Weights of a small GPT-style language model, trained from scratch on English Wikipedia.
Architecture: rotary positions, no biases in attention or MLP.
Each number is 128 + 32 x the weight over its row's rms, rounded and kept within 0 to 255. Layers, rows and columns count from 0. The size above them is the row's rms in percent of the matrix's.

# layer 5 MLP down (transposed), 768x384, rms 0.114, rows 277-282, columns 0-191
size [101 104 102  93 102 100]
[[100 120 138  95 103 142 152 163 105  94 122 121 159 145  92 182 167 137 138  89 134 212 137 120 112 140 120  77 125 169 104 100 124 167 120 146  92 142  53 131  77 182 101 146  96 131  49  97  98 126 121 162  98 188 104 155  99 127  69 110 144 160 134 127 147 152 129  88 156 195 108 139 118 124 148  88  88 162 103 145 142 137 139 121 125 113 158 156 154 160 123 127 153 115 143 106  91  99  95  88 140 129 136 119 105  55 102 122 142 142 107 147 184 121 159 126 146 156  75 148 106 106 167  98 155 127 115 203 134 104 108 128  55 110 178 142 163 144 124 120 119  88 185 168 174  74 118  92 148  98 100 133 168  89  99 179 138 107  72 135 157 159 111 140 150  87 200 134 138 186 133 169  52 134 168 160 113 132 137 144 192 119  81 152 108  31 117 125 139 109  38  66]
 [152  78 119  93 132 123  71 106 127 108 144  46 131 148 186 130 129 173 115 163 157 131  74 106 100 172 137 137 136 160 119 182  86 110  74 104  93 159 112 121 153 134 165 131 183 119 156 186 160 175 169 123 183 136 121  98 201 113 119 137 115 153 152 191 205 141 114 125 173 131 163 140 186 169 128 116 107 135 158 166  72  45 113 153 125 200  69 100 121 144 142 157 121 175 132 152  89 143  95 174 129 127 132 138 141 119 105 126 127 105 140 183 126 140 191 194 121  98 112 131 190 139 108 161 113  90 142 151 129 124 112 107 122 111 110 100 151 141 136 110 119 170 124 198 137 130 170 169 111 107 163 147  92 129 168 113 145 144 113 113  91 150 143 148 170 144 137 173 129  56 126 115 134 108 113 158 124  94 145  86 128 144 134 137 102 134 113 130  80 164 174 168]
 [157  69 187 134 119 127 117 125 198 100 116  89 131 148 103  88 137 109 120  47 121 138 152  60 156 188 190 152 138 109 129 195 114 114 171 130 175  70 125 110 113 107 143 168 131 118 123  97 133 176  80 138 100  90 111 172 134 141 141  90 147 167 158 110 143  65 146 114 109 158 108 171 112 109 122 192 167 125 141  90 111 115 107 133 164 191 146 145  98 106 145 135 106 153  55 120 151  89 124 149 112 110  94 130 136 150 139 144  33  95 123 130 164 128 140 147 150 111 174 108 118 162 130 121  74 143 135 161 143 182 164 151  95 140  97  84 131 156  92 187 136 120  87 113 172 139 160  56 121 169 142  61 162  96 123 137 169 151 126  97 177 212 137 171 126 114 148 167  74  82 128  73 122 105 104 173 185 137 102 113  56  52 151 123 177 150 143 116 135 149 135 155]
 [ 52  50 124 123 116  89  51 121 165 107 156 105 148 100 124 147 162 127 125  85 111 131 143 118 152 124 115 131 138 114 160 124  85 120 187 107 148 132 131 122 136 104 136  88 143 137 180  89 157 106 124 116 118 159 124 143  74 132 162  98 105 152  96 123 108 111 118  96 112 126 138  58 124 132 153  59 134 115 123 178 169 205  86 114 121 104 102 118 162 108 130 181 134  87 134 107 148 113 166 161 131 160 110 136 129 152 145 125  57 117 116 169 119 148  75 159 132 101  75 185 143 127 115 110 143 127 155  86 110  91 106 124 154  85 148 123  95  61  88  82  92 165 136 129 157 118 147  80 110 110 151  79  92 139 122 149 177  47 134 164 144  79 134 102 144 110 141 134 129 153 165 155  83 115  91  68 123 131  89 110 216 170 106 109 104 105 139 111  99 125 122 151]
 [123  72 134 122 150 116 168  84 112 175 129 166 138 103 107 151 131 118 166 135 131 148 144 136 151 120 187 121 114 109 120  87 101 114 103 169  65  99 187 120 143 123 164 162 157 170 135 133 148 138  85 178 167 124  85  90 121 150 124 131 105 110 145 186 142 152 136 144 149 156 123 138 149 160 158 135 195  66 212 184 126  83 100  85  97  88 142 110 172 165 156 135 103  99 135 130 120 109 110 149 101 190  91 132  83 103  83  56 135  94 146  97  83 144 110 171  75 153 139  93 114 111 157  93 134 129 158 164  96 125 130 120 133  82 115 101 179 132 133 121 144  85 110 159 129 130 125  67 215 159 102 135  97 162 110  33 126 117 119 126 131 184 109 139 172 148  85 131  98 120 103 139 108  76 128  44 140 115  99 117 110 180  95 140 152  92 202 137 158 121 131 118]
 [202 146 116 191  98  94 147  94 118 119 145 142 133 113 122  77  79 125 149 189 108  82 154 142 130 105 114 190 150 133 136 141  73 138 161 111 111  78 142 203 104 158 154 131 130 107 161 118 175  94 121 136 148 169 139 150  81  92 140 155 173 148 121 116 134 143 175  99  77 154  96 202 139 100 143 130 113  47 157 116 125 163 120 110 100  96  85 125 155 147 132  89 106 129  60 121 140 105 105 112 129 105 115 144 107 102 118 103 137 162 146 132 120 173  58 111 107 155 139 137 147 125 128 110 149  91 140  82 123 123 136 195 113 103 179 160 110  78 149 136 136 144 105 118 133  88 176 166 117  74 117  90  59  94  72 153 142 124 165  68 129 156 107 120 113 147  98 111 114  78 133 141 113 114 121 128 120 165 137 166 141 167  88 118 176  46 155  96 116 145 113 172]]
# layer 5 MLP gate, 768x384, rms 0.118, rows 278-283, columns 0-191
size [109 103  90 103 108  93]
[[183 158 102 117 150 145  94 126  87 107 103 118 120 123 132 152 145  83 159  89  79 140 135 160 176  97  92  78 127 129 172 101  90 115 131 105 147 112 138 142 118 113 216 138 112  66 127 132  34 123  70  83 155  94 132 116 140 123  64  80 136 148 148  81  88 114 150  85 143 169 165 118 104 163  97 155  97 170 140 106  84 152 142  72 152  94 123 105 127 135 108 127 162  76 145 155 127 104 161 232 151 151 124 168 156 165 138 146 146 168 123 161 151 152 141 131  60 122 153 104 127 119  87 111 120 128 117  88 125 138 191 157 119  91  95 133  79 121 125 150  88 145 131 171  85 153 136 117 113 166 119 118 137 147  86 149 103 193 178 170 109 127  92 129 127 179  80 107 146 147 146 135 197 201 131  82  97 138 126 135 118 110  81 113 100  93  81 105 123 140 114 136]
 [ 99  45  75  87 120 117  98  89 151 143 140 101 134  74 101 151  91 102  96 161  80  96 135 143 104 128 127 183 161 134  98  98 131 157  73 119 116 165 102 139 132 124 113  99 166 101 101 144 133 107 153 120 141 138 113 120 116  73 127 128 170 175 140 112 177  84  90 127 100 100 125 120 125 137 138 106 107 185  87  97 169 188 117 149 131  41 106 139 177  70  93 117 205 106 126 114 168  93 161 124 167 134 137 123  99 145 148 142  92  90 146 196 114 101 101  73  54 110 120 227 138 151 164 189 114  71  78 144  47 168 122 123 145 166 114 152 140 144  76  66 121 172 127 138 164 112 146 155 145 135 156 155  96 183 120 123 120 104 124 126 114 107 217 145 116 105 129 151 161 190 141  57 164 148 124 110 137 139  95 204  80 183 175 129 163 163 130  53 124  74 139  62]
 [161 130 119 133 208 125 117  99 150  97  97 142 139 156 149 165  88  93 113  96  92 128 150 161 177 138 126 129 102 100 160  63 126 137 107 148 165 111  68 107 179  78  90 144 146 160  93  73 147 151 155 163 174 116 128 151 166 142 114 109 130 169 155 174 122 124 124  78 121 113 107 168 111  89 112 157 113 120 174 156 124 159  88  84 160  64 135  81 208 160 126 164 175  86 134  81 135 143  95 139 106 129 101 105 142  77 173 136 122 143 114 107 113 103 200 155  93 127 144 155 110 101 155 115 137 175 131 143  90 167 110 115  75 141 131 181 152 166 170 120 109 180 179 140 163 121 118  97 198 126 139 133 196 122 127 125 106 169  94 115 168 125  90  76 145 154 130 126 136  74  19 134  88 117  68 121 163  75  66 190 156 184 142 105 146 103  83 152 103 179  87 162]
 [101 150 147 124 163 105 153 108 129 134  75 153  71 189 111 160  60  94 118 131 191 142 127  46 137 185 146  87 132 154 182 115 140 127 149  97  73 152 101  86 118 167 147 151  90 134 114 124  85  80 110 119 152 114 152  88 149 152 110 128 127 145 142 111 231 139  98 113 134 130 154 132 134 117 138  92 205 112 161 156 135 123 161 109  95 121 167 126 136  83  99 175  75 132 138 113 164 136 142 117 103 121 104 109  71 132 147 163  99  75 119  96 100  98 161 166  94 128  98 101 105 167 146 159 105 167 111 120  77 130 189 148 104 146 120  72 161 126 135  61 140 160 117 170 114 140 158 118 120 120  86  91 131 151 117 100 119 153 121 146 107 114  87 125 139  68 116  88 126 159 171 131 110  75 104 136 164 109  74 134 136 114  82  91 115 131 155  76 118  85  91 190]
 [177 105 137 159 166  64 188 102 173 135 158 139  98 111  97  62  85 151 153 135 115 137  68 160 120 138 115 127 159 113 140 126  86 104 111 165  81 168 172 147 116 149 168 128 139 150 112  73 153 120 131 147 140 178  95 145 131 125  88 146 152 121 147 144 156 141  84 148  82  79  98 153 137  89 141 144 106 158 124  99 128 137 101 154  95 120 116 125 104 134 138 152 137 129  86 127 170 142 111 121 139  96 131 115  87 108 119  96  89 168 141 127 151 137 118  86 100 149 128  95 137 134  93 167 157  10 127 119 121 134 161 136  96 105 164 170 146 130  67 156  87  59 112 155  75  89 145 108 162 107  76 110  93  64 164 132 153 159 139 106 122 176   8  69 209 110 124 108 149 130 117 158 108 203 147  91 168 161 117 135 185 163  83  84 182  74 169 109 106 184 152 156]
 [128 126  76 113 122 160 124  48 159 112 144  93 165 108 172 111 122 119 160 169 177 138 111 173 131 176  95  83 185 120 103 137 158 114 155 134 116 146 100 126 153 104 124 163 181 187 143 126 157 126 173 147 118 150 145  97 118 168 133  97  95  91  61 144 172 114 127 163 158  88  85 151 120 171 117 100 167  84 117 143 140 163 115 128 133 107 134  64 101 111  99 163 142 144 142 148 171  95 110 191 136 130  91 161 135  82  77 160 134  95 109 115 167 148 140 143 125 132  94  97 145 115 101 163 136 162 105 124 143 118 140  96 153  70 124 144  48 153 107 109  78  98  82 140 157 106 150 163 187 109 170  97 162 112 155  69  84 113 100  52 155 116 121 137 163 108 196 145  82 151 141 139 179 137 119  74  81 183  96 152 149  95 129 115 172 140 109 122 149 102 159 149]]
# layer 5 MLP up, 768x384, rms 0.121, rows 278-282, columns 0-191
size [101 105  99 101 102]
[[109  98 102 106 134 133 107 119 123 100  95 118 145 136 117 145  86 110 101 111 148 185 143 107  82 160 125  75 104 104 140 113 136  91 155 168 176 129 131 126 129  98  86 163 104 143 133 164  98 141 108 137 105 131 105 140 157 154 135 137 114 116 107 127  98 155 141 174 113 110 127  94 174 126 181  96 149 136 162 157  82 112 150 119 139 107 154 173  95  69 133 108 116 143 165 158 136 112 130  80 166  98 107 149 100 141 169  86  53 135 127 108 131 155 126 100 135 153  82 129 100 122 108 161  87  99 106 102 162 207 134 142 111 139 167  52 107  96 113 133 128 109 203 145 181 163 126 159 177 154 139 137 122  98 126 121 139 124  57 152 136 145 109  98 115 110 164 112  81 121 138 151  66 144 188 129 116 134  80 122 159 188  95 146 110 104  76 100 136 101 129 159]
 [173  38 156 110 120 137 177 102 108 154  91  87 147  95 181  75 139 130 122 122  97 146 100 143  82 150 125 143 117 151 158 129 130 142 168 145  92  97 188 152 170 146 166 117 151  96  84 180 196 113 206 118  95 134 139 184  91 155 102 114  97 120 103 164 175 159 137  79  84 167 120 141 171 100 170  99 166  88 172 155 116 126  97 187 191 127 115  80  42 139 109 161  95 150 108 126 128 161 127  71 134 148 122 212  81 127 148 168 129 149 142  46  64  85 144  87 112 186 138  60  91 104 160  92  87 150  74 115 180 153  87 123  79 160 134 151  85  81 105 156 140 170 138 121 165 145 187 178 188  95 162 150 117 102 161 124 164 111 129 122 159 110  75 184  82 107 147 126 104 178  96 126 131 143  60 127 157 119 148  68 104 117  72 134 117 184 106 117 123 119 166 160]
 [ 94 154  93 100 139 128 113 136  71 155 163 127 179 150 104 104 155 146 118 157 190 107 134 126 113 110  66 164 135 165  93 144 146 144 171 169 103 188 131 155 127 140 168  91 141 135 150 111  88 105 111 134  98 126 107 127 188  95 135  99  68 111 106  96 100 131 177  55  99 183 126 150  93  98 169 142 105 139 130 129 151 160 112 134  82 114 155 158 165 171 148 132 104 134 163  66 142  87 119 172 110 194 159 136  82 141 104 143 118 110 113 117  89  80 130 210  69 168  59  88 117 150 144 142 111 112 163  83 192  72 112  72 120 119 185 171 148 111 133  89 152 135 110 131  76 121  99 120 139 123  97 197  77 103 141 154  91 163 134 161 160  88 169 169 141 128 110 120 118 158 145 151 191 174 142  71 165 187  98 188 119 225 142 173 119 109  93 147 124  47 126 146]
 [118 139 124 206 124 141 107 101 200 130 118 169  96 100 131  93 197 124 168 100  53  96 122 126 149 142 216 161 182 119  61 130  49 127 100 162 149 192  79 154 155 158 190 103 155 136 173 141  34 117 136 111  81 142 170 159 139 129 107 159 130  92 126 159 148 159 154 106 102 107 117 145  87  94  92 148 147 148 179 168 127  90 143 173 124  86 153 113  92 105  96 111 116 117 120  89 117 152  86 111 131 123 111 126 110 155 152 130  76  90 140 161 137 149 146 169 141 129 156  48 157 124 145 159 110 137 167 136 147 138 161 167 140  52 116  93 122 122 124 152  93 132 188 103 150 139 141 104 140 109 117 159 200 150 167 160  95 181 151  96 101 181 152 108 179  84  82 131 163 127 183 143 124  93 120 156 114 141 139 105 145  71 110  60 144 160 158 149 145 167  76 153]
 [ 81 173 126 141 136  99 165 116 139 164 132 144 108 163 141 128 123 134 175 151 124 120 101 111 153 131  87 133 108 131  90 133 112  84 149 161 132 157  86 102 145 138 147 105 110 190 131 118 111  93  92  94 142 154 131 117 137 128 115 103 182 103  82 155 141  89  76 130  95 120 187 107 128 151  89 148  96 224 159 119 134 128 141 139 142 184 126  82 100 139  48 164  89 124 161 147 132 167  61 137 109 157 166 109 133 164  63 109 104 134 132  95 121 104 164  99 104 130  62 137 131  56 133 167 144 145 127  85 144 138 128  90 135 124  88  83 110 128 123 149 154 129 145  99 141 132 151  72 125 112  73 172 143 162 150 204 135 119 109 128 126 127 148  68 114 161  96 125 185 153 130 176 135 139 109 147 126  62 135  99 125 130  83 157 153  71 169  56 129 176 104 188]]